Part of a small language model's weights.
Size: 8 layers, width 320, 5 heads of 64, MLP 1152 GELU, vocabulary 3395, 10.4M parameters.
Training: 750M tokens, 2860 steps.
Each number is 50 + 15 x the weight over its row's rms, rounded and kept within 0 to 99. Layers, rows and columns count from 0. The size before them is the row's rms in percent of the matrix's.

# layer 2 MLP down (transposed), 1152x320, rms 0.118, rows 528-571, columns 160-239
098:55 65 39 26 51 68 70 57 42 59 51 44 49 75 22 47 63 54 40 36 70 44 31 64 72 52 66 61 45 47 56 44 43 62 44 49 70 50 75 31 50 44 59 37 54 72 43 42 68 45 41 41 67 41 63 38 55 57 48 54 49 52 58 46 49 64 15 44 79 43 47 67 46 26 37 58 74 59 73 45
112:63 30 65 48 45 62 66 82 48 62 42 40 48 24 39 43 57 53 66 63 54 56 58 69 81 29 52 63 51 58 42 79 71 41 52 49 57 72 55 88 42 54 68 52 69 70 30 58 73 61 77 54 55 61 44 56 28 34 44 54 43 56 50 55 59 33 41 17 41 48 39 24 52 41 63 53 69 90 40 46
094:34 34 40 51 44 28 95 63 49 48 38 44 33 49 54 31 59 62 58 71 63 54 61 53 42 59 69 59 56 49 47 56 48 79 37 73 43 42 47 35 64 76 32 39 58 49 52 41 39 70 35 53 60 74 59 58 53 65 46 40 48 48 39 48 63 50 72 40 66 62 47 55 68 46 48 78 48 40 43 82
096:54 44 30 64 42 14 62 59 41 67 52 66 47 46 62 47 48 59 49 65 34 41 40 46 76 28 53 61 71 61 35 42 57 77 59 44 35 36 46 47 34 73 41 73 39 33 35 49 64 55 47 42 84 43 30 61 64 24 46 69 45 63 64 55 46 46 40 41 34 58 35 46 44 36 39 58 47 28 51 36
095:54 65 45 64 59 61 56 69 38 49 52 35 15 23 81 34 66 57 44 62 51 33 50 41 36 46 46 58 56 47 58 55 56 69 32 29 37 69 55 82 59 85 46 28 63 72 47 47 83 32 61 52 40 46 64 74 71 59 49 28 51 43 25 70 47 41 12 63 75 46 62 60 52 32 61 79 58 53 41 33
101:34 64 87 45 37 60 05 55 48 43 48 43 52 76 36 55 49 31 36 41 39 52 71 65 52 46 82 27 59 62 62 52 42 35 55 41 68 55 53 53 59 72 21 55 48 27 39 46 31 69 67 43 21 65 26 34 65 68 35 35 42 29 39 48 53 32 50 39 21 78 25 57 58 28 44 38 37 55 49 50
096:59 67 49 13 30 51 99 42 50 22 60 61 64 42 54 26 67 36 42 58 83 52 29 44 65 43 61 50 49 35 77 41 46 82 55 61 48 28 99 24 54 57 54 46 49 51 30 44 40 71 84 61 64 57 44 38 66 42 65 42 40 44 59 38 43 56 60 40 34 69 69 60 51 47 53 51 46 50 33 53
101:45 33 47 58 59 30 56 73 31 61 51 27 45 34 49 52 53 54 52 79 45 67 45 78 37 56 32 44 46 54 31 40 46 64 79 37 49 77 17 59 59 18 33 15 33 61 57 40 55 48 36 55 23 47 58 73 43 54 46 38 67 50 43 44 46 51 60 65 50 48 56 25 45 27 10 86 57 69 52 27
106:56 13 37 33 49 41 58 66 38 46 47 37 62 46 48 75 40 75 58 33 60 43 67 48 79 49 70 58 44 75 55 50 52 69 76 35 67 61 41 65 51 44 66 28 41 48 80 67 35 21 61 43 42 44 31 51 55 48 57 43 48 59 49 66 70 81 46 59 62 47 65 65 41 30 45 65 35 65 26 66
102:48 49 44 27 85 65 63 32 52 40 50 25 46 62 48 51 60 40 44 44 46 82 39 65 41 32 42 75 67 67 61 39 60 72 56 62 56 56 35 39 75 43 61 53 55 42 57 37 32 56 64 49 52 35 41 53 45 35 38 68 81 50 71 43 65 35 14 56 44 26 44 59 50 63 48 39 44 35 34 64
109:66 62 35 50 68 62 48 43 72 48 30 29 27 48 46 39 49 48 26 34 42 47 53 28 56 58 41 50 57 21 33 53 40 37 67 51 35 48 60 41 79 56 57 51 69 56 44 53 59 60 52 57 76 40 52 74 71 47 48 32 56 79 34 43 85 41 17 36 33 55 30 25 85 62 49 54 22 46 43 39
093:60 22 49 75 51 48 50 51 53 57 77 47 20 51 25 39 97 31 97 39 37 54 67 60 44 46 69 49 45 36 67 56 40 63 55 46 72 52 33 33 46 51 47 53 68 60 56 34 49 53 43 36 61 77 38 48 50 37 28 73 41 57 62 31 36 49 64 61 48 43 40 57 67 55 31 46 58 69 45 48
082:58 19 49 39 74 23 47 65 24 40 50 69 58 60 71 56 48 80 50 64 40 41 51 36 80 82 26 51 42 69 27 46 78 92 40 63 50 43 51 61 57 49 49 57 45 46 56 33 68 30 29 75 41 71 58 43 43 49 55 52 41 74 71 85 61 54 60 55 52 54 64 22 53 55 00 48 46 62 29 38
098:58 69 35 35 50 56 67 19 55 54 44 70 49 42 38 36 19 26 25 28 65 52 66 49 80 50 59 32 28 28 64 37 18 44 40 23 41 37 38 52 42 51 46 20 54 83 49 48 44 64 77 46 24 13 36 59 65 64 46 59 48 44 40 33 48 35 38 50 54 49 64 46 31 56 55 49 38 36 54 18
102:50 73 67 54 52 33 62 45 51 58 45 52 69 33 55 65 41 38 42 61 39 52 60 39 89 63 20 60 50 34 40 41 39 38 44 69 86 58 49 58 59 44 68 48 36 40 78 62 67 47 43 72 28 63 29 55 75 62 40 44 57 53 52 50 70 64 71 16 57 71 45 50 55 42 68 58 77 40 46 49
096:51 53 75 44 63 45 29 42 37 42 52 37 68 55 31 59 57 30 54 46 57 64 67 66 67 60 56 45 32 92 61 41 44 47 34 38 34 16 51 27 26 34 56 62 93 49 31 45 34 45 58 68 63 47 57 67 50 59 40 58 45 06 68 47 40 38 40 30 29 31 50 53 64 18 30 49 31 57 91 52
099:54 64 49 52 44 64 49 31 35 64 63 47 60 54 60 44 31 88 46 56 71 27 45 38 53 22 54 28 50 53 52 33 44 65 73 44 65 47 60 51 40 31 75 70 54 80 68 39 72 61 40 46 46 55 62 77 64 62 70 46 39 53 40 55 65 73 79 48 48 41 46 36 46 38 41 63 59 45 45 38
099:53 41 41 65 61 41 35 56 62 50 54 55 25 81 30 36 43 62 40 47 53 48 46 34 65 31 48 67 68 24 44 31 59 73 50 40 30 59 60 75 63 44 46 49 61 46 19 28 54 43 64 34 52 57 51 52 45 42 41 67 41 67 54 43 56 51 63 39 42 27 29 48 74 54 47 53 45 39 85 33
111:36 51 56 46 54 41 53 69 54 65 68 73 68 58 35 49 67 47 38 49 75 30 71 42 42 57 23 44 58 55 73 56 65 52 30 33 42 74 44 23 44 72 61 48 40 46 61 44 84 40 64 60 32 61 47 67 28 41 56 47 69 75 46 68 57 47 54 32 39 82 52 48 65 82 55 50 51 64 53 52
108:20 48 29 40 47 62 62 68 57 43 64 43 38 60 50 51 40 34 44 36 59 31 38 32 47 66 45 52 47 65 67 73 20 28 49 65 27 54 74 52 45 64 46 65 33 39 56 42 40 38 58 50 62 35 38 46 23 22 64 66 39 51 60 36 14 46 28 47 66 45 50 54 37 39 52 51 55 33 47 26
088:43 52 53 69 63 29 46 60 45 32 63 57 36 46 75 09 44 48 52 60 35 57 60 64 66 77 51 44 80 41 54 65 42 40 49 60 23 51 30 62 69 69 64 65 48 69 67 45 19 36 48 26 52 56 26 49 53 50 57 40 70 56 21 53 40 70 52 61 36 17 52 46 57 54 68 60 46 23 30 71
116:64 57 51 66 49 49 64 83 65 50 78 47 66 68 58 51 45 53 60 73 60 53 79 51 52 49 74 41 69 37 55 50 76 42 49 59 41 53 42 79 69 51 51 61 44 64 38 52 56 48 31 64 51 44 92 58 37 32 36 35 41 48 61 60 49 42 70 55 51 49 62 59 76 44 61 51 75 60 43 45
101:31 65 55 52 57 52 75 40 41 59 53 42 39 37 31 47 47 30 52 70 70 44 53 57 42 48 69 77 47 54 62 56 35 82 46 34 39 41 52 65 47 50 48 48 68 60 63 54 38 68 32 51 47 48 65 45 59 50 41 48 58 34 74 47 39 30 58 46 38 71 71 67 42 23 33 65 47 76 39 55
098:57 53 63 44 50 46 32 38 58 62 28 72 16 47 29 79 87 47 30 40 46 65 55 71 29 51 39 58 39 34 62 59 41 35 38 60 48 71 43 50 54 70 56 18 28 57 58 41 45 60 52 65 65 52 58 41 40 21 46 69 51 37 53 58 40 62 61 40 50 46 29 20 52 45 18 15 56 61 37 47
093:53 41 49 29 25 41 37 33 57 37 36 58 50 80 54 85 60 53 45 56 44 57 68 40 51 56 43 53 25 56 24 27 35 46 36 61 53 58 31 44 27 44 65 48 82 47 43 49 62 65 40 45 38 62 43 48 74 55 36 52 58 42 72 67 61 42 66 59 47 63 56 46 46 46 58 44 54 53 42 58
101:49 30 43 49 63 42 77 64 60 53 66 35 41 17 61 62 52 57 47 53 53 28 53 34 50 16 86 43 34 67 57 63 64 62 61 30 57 73 56 45 48 43 36 56 35 68 51 43 50 75 40 61 16 37 37 59 50 60 71 57 76 46 41 32 25 46 60 65 68 70 38 81 43 59 67 48 42 50 39 38
105:36 72 45 29 55 61 38 39 60 63 56 37 71 30 30 47 48 52 59 31 28 54 65 35 31 70 52 21 28 55 61 56 49 82 25 48 29 41 64 52 49 33 62 65 21 39 56 47 71 26 53 54 63 48 45 49 54 45 42 33 51 43 12 67 49 41 03 59 39 41 57 57 21 46 26 52 62 74 76 65
081:59 42 29 27 73 46 85 24 67 48 41 63 41 51 40 47 42 44 59 38 34 37 25 28 60 51 54 38 53 75 41 63 65 64 51 46 52 52 15 34 76 46 60 39 57 34 37 58 57 43 37 36 29 67 45 63 92 66 37 51 72 52 41 57 48 47 45 51 55 75 59 77 60 57 38 43 65 49 71 38
094:54 48 39 61 69 56 11 21 43 48 68 63 74 40 37 46 55 41 52 43 53 50 39 61 42 35 36 45 48 49 44 61 57 45 41 42 55 52 49 24 51 38 55 33 47 55 36 46 41 62 69 80 56 56 55 41 39 46 68 44 43 36 30 35 24 42 59 46 59 58 35 52 41 43 57 33 90 53 42 38
107:31 60 42 53 63 60 65 83 40 44 35 72 31 43 37 63 47 42 50 58 19 39 53 37 63 52 54 29 75 59 26 31 76 73 80 73 64 54 65 73 42 40 30 65 47 50 17 33 69 37 31 50 48 50 44 54 23 37 45 61 63 59 49 56 22 75 30 73 45 57 48 50 41 48 36 77 35 62 67 41
096:53 24 34 59 68 40 40 55 55 51 60 64 43 75 66 43 55 57 73 27 58 71 25 36 26 34 35 66 52 54 47 54 73 48 28 57 48 58 26 56 56 63 67 46 47 69 55 74 89 64 36 53 45 32 77 44 52 21 47 21 52 37 66 44 45 51 21 34 41 77 54 70 64 68 61 56 50 53 22 40
104:38 54 33 72 36 54 42 60 38 39 50 89 69 63 46 35 54 32 61 43 47 35 22 86 39 48 27 59 53 37 54 58 56 63 49 49 48 30 70 28 50 63 45 55 23 52 54 56 29 42 91 61 63 44 52 59 58 51 35 36 52 92 60 40 60 53 58 83 26 31 53 49 36 56 47 62 35 44 76 44
095:48 42 66 70 30 14 48 53 23 52 42 32 25 41 71 23 56 69 49 46 59 10 55 54 51 44 47 55 56 40 50 39 74 65 41 32 60 39 43 48 61 59 44 55 31 58 73 71 70 59 59 50 36 47 59 72 13 55 34 38 56 38 61 28 46 37 63 39 51 68 49 50 25 23 58 52 48 31 30 30
100:60 36 42 62 40 61 31 68 54 77 66 65 40 31 42 49 50 80 75 40 46 39 67 62 39 36 54 34 52 29 43 67 18 20 60 47 51 45 71 62 34 56 50 76 69 43 53 48 42 61 44 62 46 37 39 37 49 41 33 51 66 52 52 43 49 23 77 56 34 89 41 26 60 33 58 38 36 41 59 54
104:33 36 56 41 65 68 51 40 31 43 54 55 62 71 45 57 77 45 21 71 47 66 14 51 52 70 61 59 31 62 30 56 66 66 68 38 58 27 56 69 55 46 21 53 43 50 35 57 71 28 16 59 64 59 58 48 45 40 11 30 36 76 19 58 67 52 50 35 52 37 64 53 60 50 32 74 64 65 38 66
088:61 59 47 30 25 84 47 45 22 55 47 39 34 62 57 40 45 12 78 43 51 29 48 57 57 68 59 51 55 68 52 66 49 67 46 28 39 65 55 75 56 77 59 59 45 44 87 71 58 42 45 58 74 53 61 27 68 43 59 69 53 56 39 64 19 48 62 57 63 55 39 67 41 48 53 73 35 55 44 33
095:50 65 37 42 60 48 48 40 46 34 88 28 41 38 63 25 46 39 54 19 69 64 31 31 12 45 56 84 78 74 71 58 64 49 34 37 20 59 57 57 48 61 41 66 58 57 69 55 66 61 36 25 45 79 47 56 66 30 44 37 50 33 57 32 37 26 55 77 65 57 40 53 65 52 36 63 19 45 53 34
094:71 48 38 40 52 72 64 58 65 29 48 59 62 69 46 41 51 76 41 43 50 05 59 69 48 54 30 35 38 66 76 41 88 57 48 31 41 60 31 44 59 38 37 40 28 38 45 57 75 59 60 52 46 31 75 23 36 57 46 52 48 86 67 69 39 38 61 50 69 60 72 28 48 59 65 52 32 61 71 60
100:59 49 37 56 70 51 46 60 63 56 42 34 21 59 64 34 58 34 77 35 37 66 45 41 74 45 53 76 38 55 02 49 55 38 69 26 41 77 64 30 49 56 47 64 50 60 61 78 59 42 26 55 46 21 59 56 69 31 38 35 40 39 50 51 51 61 80 69 74 46 51 60 58 70 50 59 37 40 65 27
099:37 48 69 27 65 38 49 50 34 47 43 69 57 21 74 58 65 40 42 55 66 46 31 44 57 67 60 42 51 64 37 64 41 76 77 49 51 25 32 42 44 55 39 54 70 36 40 34 47 38 65 30 62 49 63 67 40 40 61 54 69 69 51 37 61 37 31 61 46 36 61 34 18 61 45 57 42 58 37 42
098:00 45 47 47 46 30 41 75 33 47 83 62 24 78 51 19 67 68 37 36 32 48 43 38 42 53 23 63 49 69 58 59 34 34 44 52 60 46 40 59 58 52 51 40 41 66 87 62 63 63 48 32 38 63 81 62 58 79 72 50 46 48 63 82 27 18 44 41 36 45 55 39 37 64 32 53 50 29 38 64
112:29 42 39 42 69 57 36 30 43 65 70 52 71 55 48 63 53 32 59 61 46 73 44 37 33 32 64 37 33 66 54 37 51 48 50 37 48 55 28 23 27 67 45 38 44 63 51 52 55 68 69 51 29 94 50 46 54 29 38 40 25 67 42 42 43 28 56 50 40 68 43 81 54 50 40 48 45 62 37 60
105:63 47 43 53 43 38 53 41 52 38 43 26 62 54 42 38 46 63 73 45 50 50 43 59 51 47 41 38 62 56 48 64 63 53 53 75 56 31 32 62 49 66 17 64 54 42 49 37 49 61 35 49 35 59 61 38 14 36 80 71 40 53 47 52 44 68 54 07 64 67 32 71 56 21 52 40 66 40 56 48
104:48 24 44 37 32 34 63 61 89 66 58 41 76 61 53 62 51 74 48 55 44 29 33 50 71 45 41 53 52 60 49 40 67 24 33 30 39 15 65 25 30 40 38 28 50 47 44 48 55 70 50 45 58 37 18 44 60 47 76 61 49 44 24 88 50 60 71 51 18 51 33 62 73 34 50 81 60 45 41 60
# layer 2 MLP up, 1152x320, rms 0.124, rows 529-572, columns 160-239
113:66 46 55 75 40 64 68 62 54 49 59 26 40 50 53 49 42 62 35 47 58 38 64 31 63 54 61 22 54 53 43 65 42 37 40 53 51 50 56 54 54 29 35 45 32 62 37 30 29 41 75 72 47 68 43 53 65 44 51 73 38 70 75 87 27 21 51 45 37 57 38 55 31 58 47 50 59 65 37 33
102:57 51 39 42 45 83 69 55 74 36 41 45 65 50 55 52 37 42 71 52 51 54 56 80 37 56 50 45 45 45 37 53 62 63 49 61 43 60 16 46 41 87 45 56 59 67 72 48 49 33 60 61 22 28 63 51 35 60 52 53 39 30 47 37 55 43 58 34 27 40 52 56 26 45 56 77 52 49 47 42
100:50 60 63 35 55 68 40 29 49 21 40 52 63 18 39 48 29 32 63 39 56 54 30 41 51 68 46 47 09 45 73 65 30 36 38 70 52 69 44 40 22 70 48 55 60 42 29 56 40 34 43 49 32 76 78 63 51 63 58 36 61 70 66 67 45 50 36 74 59 39 68 35 63 59 32 76 82 65 67 54
101:49 73 66 20 58 43 52 52 59 55 58 52 67 66 22 47 33 42 66 43 59 50 24 50 52 50 60 49 62 32 55 74 57 20 81 50 37 41 79 39 46 46 67 48 56 42 47 78 20 38 47 55 59 53 61 37 69 51 40 43 55 60 59 48 34 67 41 42 27 46 64 55 53 53 34 34 37 28 91 17
101:74 61 71 24 34 79 53 32 64 79 62 42 66 44 27 63 75 70 49 62 32 34 19 48 55 82 87 60 50 41 47 40 23 40 40 53 40 20 63 27 47 46 31 64 40 40 32 54 50 44 45 48 60 69 48 33 67 44 10 51 62 42 54 66 26 32 40 35 48 51 65 63 43 39 67 41 64 57 47 35
093:17 57 45 57 90 43 70 49 39 56 43 58 56 59 27 33 46 24 39 37 24 76 43 59 38 66 23 54 51 51 57 76 46 35 39 74 45 47 33 28 61 45 54 34 47 40 45 34 17 42 36 69 66 61 46 42 73 29 64 24 70 33 42 60 34 32 36 52 64 39 67 36 47 20 54 63 39 60 52 22
098:49 55 13 41 59 65 62 38 78 60 62 17 45 40 56 47 46 49 48 49 38 62 56 49 48 51 63 56 71 30 70 62 44 36 64 55 66 47 68 56 37 80 67 68 36 46 38 44 45 49 52 56 53 35 42 60 61 51 28 19 19 63 70 77 54 43 28 49 45 26 44 51 46 37 32 57 69 53 38 31
102:45 52 30 62 62 53 85 50 57 26 35 81 43 43 77 48 57 35 78 87 54 50 43 48 73 64 60 62 38 40 30 49 59 19 52 79 56 44 34 69 21 73 25 52 52 68 41 46 53 34 39 29 58 40 32 38 62 61 37 17 47 50 62 35 21 73 45 50 58 36 45 91 58 65 59 49 36 42 85 51
108:53 54 47 40 53 43 47 37 63 33 62 32 07 46 45 52 78 46 56 64 38 45 52 41 63 42 64 45 68 43 54 18 56 51 80 47 50 52 46 32 51 52 56 52 51 63 64 61 44 48 74 53 53 63 47 45 38 90 59 44 37 46 68 33 33 51 53 70 55 62 69 73 44 73 46 79 32 62 39 39
102:41 21 70 65 70 75 43 74 50 63 39 24 81 48 40 65 31 65 60 52 37 65 63 56 37 44 46 30 45 73 42 51 53 37 22 58 47 43 49 64 34 60 31 42 39 54 66 67 46 58 49 65 67 43 51 34 68 55 55 42 54 59 24 62 34 59 52 59 42 43 84 78 26 52 53 55 56 46 32 34
097:40 63 59 47 37 49 74 53 58 57 10 36 51 40 96 33 43 58 52 58 43 31 64 61 47 56 55 45 47 70 45 48 62 32 42 29 30 81 70 33 51 60 37 55 62 56 54 84 44 70 30 64 38 46 50 50 50 52 55 15 27 57 46 43 20 24 46 70 27 38 56 52 45 53 75 55 59 49 53 49
088:25 69 45 56 43 56 68 10 74 44 60 41 70 40 31 40 36 43 46 57 18 52 34 69 55 41 49 33 43 68 12 36 54 24 74 70 44 38 49 32 31 59 54 52 51 58 00 46 45 57 46 50 43 61 52 39 53 34 31 55 72 53 69 42 46 75 63 55 38 57 68 55 44 28 59 56 42 30 57 51
102:59 55 45 34 60 47 47 62 60 30 30 41 39 76 55 60 83 56 44 53 39 52 42 51 31 58 64 44 61 46 49 73 61 60 58 52 68 32 55 33 88 52 33 63 31 43 53 37 61 56 45 66 57 49 58 39 37 49 42 54 74 66 40 41 65 35 57 48 56 54 38 56 26 47 62 53 46 44 52 81
091:38 37 34 51 25 59 43 62 51 32 31 66 38 34 38 51 35 64 49 37 36 70 38 36 40 64 73 57 41 61 49 55 70 55 19 42 40 38 39 67 29 54 39 71 53 62 23 42 65 51 74 35 64 38 43 41 57 57 39 43 64 46 56 73 50 41 62 39 50 42 34 74 44 36 51 61 38 25 82 39
092:36 58 67 60 62 74 46 46 58 57 69 51 52 76 43 48 41 57 46 53 62 44 65 48 53 61 44 40 48 35 81 57 48 59 31 53 54 35 46 44 57 48 32 59 28 47 72 31 44 33 38 55 30 67 66 36 46 45 59 48 26 76 34 66 67 85 20 50 41 46 49 68 78 48 74 74 83 29 51 64
099:29 54 23 77 44 49 44 24 40 28 38 31 72 39 33 60 45 53 56 44 43 42 63 57 64 67 06 47 51 67 84 80 33 61 56 93 41 52 44 40 40 37 29 38 37 57 66 68 59 58 40 62 46 67 47 52 68 47 55 58 33 35 61 75 52 33 32 32 24 55 65 27 43 32 49 74 45 50 33 46
095:41 80 40 50 62 40 41 54 62 63 67 38 72 56 39 55 42 59 45 38 41 46 39 72 46 70 30 48 77 06 40 39 45 27 49 14 63 48 59 51 56 53 42 69 49 60 34 34 36 59 25 44 37 46 34 74 41 38 62 51 55 63 64 23 21 67 41 43 37 45 44 43 51 47 44 28 72 53 28 60
103:25 34 53 61 66 34 46 15 49 22 21 49 27 62 40 30 61 34 65 43 40 63 57 37 18 49 54 44 51 36 54 50 48 46 60 56 75 52 45 83 66 52 46 66 44 44 41 61 52 50 35 29 65 54 52 60 58 60 48 47 20 59 37 47 64 46 50 46 39 57 35 57 46 72 77 50 60 49 61 61
101:38 23 45 65 25 73 47 58 54 63 23 49 32 25 66 61 57 69 29 60 46 27 40 47 42 68 65 45 57 59 23 59 41 57 46 61 47 66 57 39 48 82 62 90 45 80 53 44 56 55 33 46 27 58 59 48 60 67 63 24 35 35 49 56 63 63 41 48 30 56 70 40 31 58 38 49 59 65 47 80
097:36 46 26 37 31 54 50 37 59 52 32 36 82 49 38 82 47 45 42 65 59 39 56 90 59 65 42 33 52 53 58 31 39 50 58 59 61 38 35 27 42 53 32 21 54 45 47 47 54 59 57 40 50 35 94 53 40 75 53 70 33 37 71 48 40 70 21 44 22 75 62 60 61 44 42 57 48 34 52 43
122:41 66 36 43 59 58 59 59 77 35 44 53 52 30 16 46 57 34 45 58 49 49 38 62 63 57 50 40 60 68 52 89 75 63 38 41 60 39 69 31 35 64 45 50 37 43 59 59 44 60 47 68 63 51 65 34 26 61 13 51 50 38 52 47 53 53 46 45 47 26 28 60 22 57 45 56 50 48 43 52
093:95 65 38 39 39 69 55 26 61 52 28 69 61 59 55 64 45 46 43 39 42 54 54 45 52 37 30 58 66 67 49 60 58 39 54 86 53 86 25 37 29 58 67 38 39 47 33 68 36 66 38 66 61 50 71 53 34 35 67 49 27 50 34 53 55 52 62 83 22 34 53 38 53 61 69 28 60 64 59 33
087:44 68 31 59 58 39 54 54 65 40 65 31 63 38 68 49 52 51 36 13 18 35 66 24 59 28 17 56 40 40 71 67 58 53 33 39 34 63 53 67 44 66 41 70 64 81 54 46 61 51 55 33 62 48 31 61 33 60 54 41 54 53 01 63 54 57 56 45 42 57 31 35 40 55 31 48 48 53 74 45
099:57 29 48 59 54 66 50 53 51 54 63 52 58 35 56 31 60 48 52 57 65 62 51 36 48 37 54 54 63 70 63 46 79 47 60 28 51 32 27 51 53 56 56 69 36 49 71 63 40 56 64 71 50 33 65 44 29 31 83 42 87 34 60 34 39 49 38 75 47 50 55 46 63 35 63 49 52 40 18 48
098:47 31 43 57 64 68 71 53 51 52 64 28 20 11 46 35 32 49 48 59 40 54 73 61 50 39 44 56 56 31 99 33 48 40 52 63 53 57 54 58 35 57 53 48 71 63 63 32 54 62 47 06 40 35 72 38 67 54 61 59 56 18 54 34 47 21 50 40 38 30 55 47 45 48 55 38 56 39 36 73
102:41 36 49 41 43 68 34 31 48 53 26 55 43 45 41 53 66 51 44 48 54 51 43 75 57 70 50 57 58 55 48 18 66 55 10 54 31 37 31 42 43 37 56 70 47 27 51 67 54 42 63 53 77 55 63 34 74 48 60 63 37 69 70 65 21 17 42 53 45 56 38 43 48 73 31 48 22 50 58 23
092:50 53 55 76 48 52 46 41 27 60 42 44 42 80 75 32 56 64 32 46 53 49 19 71 56 44 44 34 82 56 61 44 37 15 68 37 59 29 51 54 20 52 52 71 60 36 52 56 39 40 42 79 68 43 55 47 31 47 73 49 65 56 68 58 32 47 22 36 62 95 46 43 30 52 49 27 63 43 60 64
088:49 51 37 60 63 65 64 87 67 38 37 44 42 60 62 74 43 96 56 55 53 64 33 64 34 51 61 67 31 41 34 28 32 37 62 62 63 66 54 40 67 72 35 81 66 56 66 28 50 34 28 30 22 48 55 40 60 31 27 33 59 53 34 69 40 50 32 59 54 35 67 38 61 37 66 56 52 52 65 34
107:34 66 51 62 67 80 70 48 52 28 38 65 18 40 33 44 29 57 47 53 42 32 60 36 61 27 44 36 63 52 76 61 46 66 61 58 52 55 57 24 52 36 52 51 47 69 45 28 46 37 39 76 24 57 32 51 69 68 35 44 43 39 34 35 55 31 43 38 64 40 37 42 49 15 59 65 45 47 49 43
093:56 23 25 44 70 44 59 40 54 49 51 71 53 13 29 19 46 82 24 50 58 73 30 17 48 62 42 44 58 31 50 27 65 53 62 55 44 53 57 49 21 29 56 75 74 66 71 83 58 25 42 37 44 53 40 30 42 38 44 60 37 54 82 22 31 47 33 44 58 61 38 63 46 47 60 63 50 60 47 31
107:35 64 29 56 48 50 47 53 40 43 54 44 59 45 29 36 55 39 52 62 50 66 41 48 48 70 36 45 22 19 56 89 54 42 56 28 33 67 74 54 50 53 55 55 71 56 21 43 45 49 61 95 68 40 56 54 53 52 41 33 42 68 40 59 54 70 41 52 51 09 66 35 40 46 69 60 65 60 60 45
103:59 37 37 39 54 58 84 65 91 29 39 66 66 39 54 42 70 52 71 74 23 75 62 63 40 66 44 43 58 64 31 50 39 62 37 25 59 46 71 57 35 45 66 67 04 47 56 58 28 36 75 25 41 66 64 45 80 65 60 17 31 47 44 37 63 51 56 29 17 48 33 33 56 57 42 46 55 62 63 56
102:55 32 32 54 58 44 51 56 36 62 46 16 53 54 31 23 32 36 62 48 75 65 58 63 35 44 39 65 53 40 44 66 65 60 57 51 67 49 60 25 53 46 43 16 62 62 35 82 54 64 56 59 56 50 42 53 32 66 38 41 15 38 55 48 67 25 38 08 44 38 85 75 78 53 39 37 64 37 42 25
101:62 69 61 76 32 31 25 57 54 55 68 65 55 20 69 40 38 66 69 53 51 19 49 68 43 46 64 41 29 19 31 47 53 46 62 25 73 95 34 46 51 43 48 64 70 45 53 60 64 47 67 56 68 39 60 72 51 58 47 81 67 40 33 41 41 60 41 56 41 56 52 50 61 43 72 45 23 50 63 68
096:42 37 35 72 61 56 66 63 51 55 65 52 61 20 23 49 50 76 50 49 50 63 53 36 55 22 71 11 45 48 38 29 41 38 55 50 43 41 50 52 45 42 42 55 50 49 28 29 48 35 40 65 50 38 26 67 37 48 77 42 44 50 28 34 88 39 40 59 61 39 73 20 40 29 42 28 59 51 33 56
092:50 48 57 50 54 46 44 40 57 46 78 45 57 36 36 53 31 46 38 68 29 70 54 53 37 64 35 36 63 49 42 34 19 18 50 78 59 52 38 35 37 28 84 58 75 24 61 54 51 24 47 71 36 35 57 56 35 51 54 74 40 38 52 48 57 86 38 43 50 25 55 66 73 38 70 60 59 33 66 56
096:41 36 60 62 42 48 61 42 55 83 18 49 36 40 42 27 44 33 55 28 40 50 48 28 56 50 88 28 78 16 44 46 63 25 42 57 40 49 39 72 52 38 48 20 66 37 54 58 47 56 28 57 60 76 42 50 72 27 44 47 79 50 55 39 75 46 53 42 55 43 28 69 66 31 44 35 64 44 76 38
110:47 58 35 60 21 68 77 31 28 62 79 59 55 33 46 46 71 31 45 63 52 40 84 51 55 58 56 40 25 48 72 47 15 92 14 53 71 60 47 75 51 53 13 57 62 53 42 49 41 35 51 59 67 61 49 70 28 59 51 54 60 77 48 21 45 19 60 40 57 43 44 71 59 47 40 75 49 50 48 33
099:70 65 23 36 37 49 54 33 45 59 44 70 63 62 59 59 37 29 39 80 34 59 28 56 42 25 45 59 49 49 68 60 35 57 30 66 50 70 49 44 63 36 51 37 52 54 33 74 63 53 49 31 40 50 60 17 48 46 48 55 37 28 46 69 42 53 56 60 57 23 44 56 16 38 35 44 63 48 64 65
095:41 51 66 67 50 53 58 42 57 26 57 51 71 63 52 45 31 47 54 63 45 71 25 41 54 31 31 61 67 61 53 77 79 22 50 44 79 37 71 38 44 50 35 39 53 71 49 35 45 35 38 45 53 53 61 60 24 38 45 28 37 51 43 55 67 46 55 63 47 66 56 43 46 36 54 43 45 79 68 52
109:15 46 57 60 62 10 18 46 42 65 59 69 34 58 40 60 61 53 72 38 64 43 31 25 52 74 79 34 51 36 47 39 46 26 57 48 54 12 40 63 50 61 49 70 40 34 46 62 14 56 55 53 41 76 64 47 63 30 44 40 58 46 66 72 20 67 67 40 44 35 66 43 57 38 39 46 55 35 61 41
106:28 36 02 59 58 36 60 71 38 55 64 51 15 18 34 36 76 29 56 63 48 61 57 44 47 49 54 42 51 72 47 53 52 40 42 56 69 71 70 60 62 47 46 52 60 54 37 58 30 56 80 69 68 46 52 24 50 34 40 40 37 50 49 27 42 51 58 78 54 27 65 41 73 60 32 77 45 47 40 65
097:57 53 49 77 33 54 47 41 58 45 42 42 33 67 23 49 61 49 75 29 32 49 60 26 63 43 45 48 54 63 60 63 59 40 50 56 41 58 78 61 35 15 27 36 62 41 48 57 54 28 60 50 45 67 28 56 45 65 73 36 49 36 75 20 30 59 54 44 49 40 31 47 66 63 46 31 69 53 56 63
099:58 39 77 76 47 61 82 42 51 30 63 31 32 65 46 24 33 38 78 64 57 44 44 48 42 45 48 59 42 52 65 43 55 28 49 73 30 42 43 57 70 40 73 29 66 60 64 39 26 67 24 60 51 64 34 58 42 56 42 25 68 47 46 48 74 42 44 68 67 43 48 33 34 50 36 85 31 75 58 60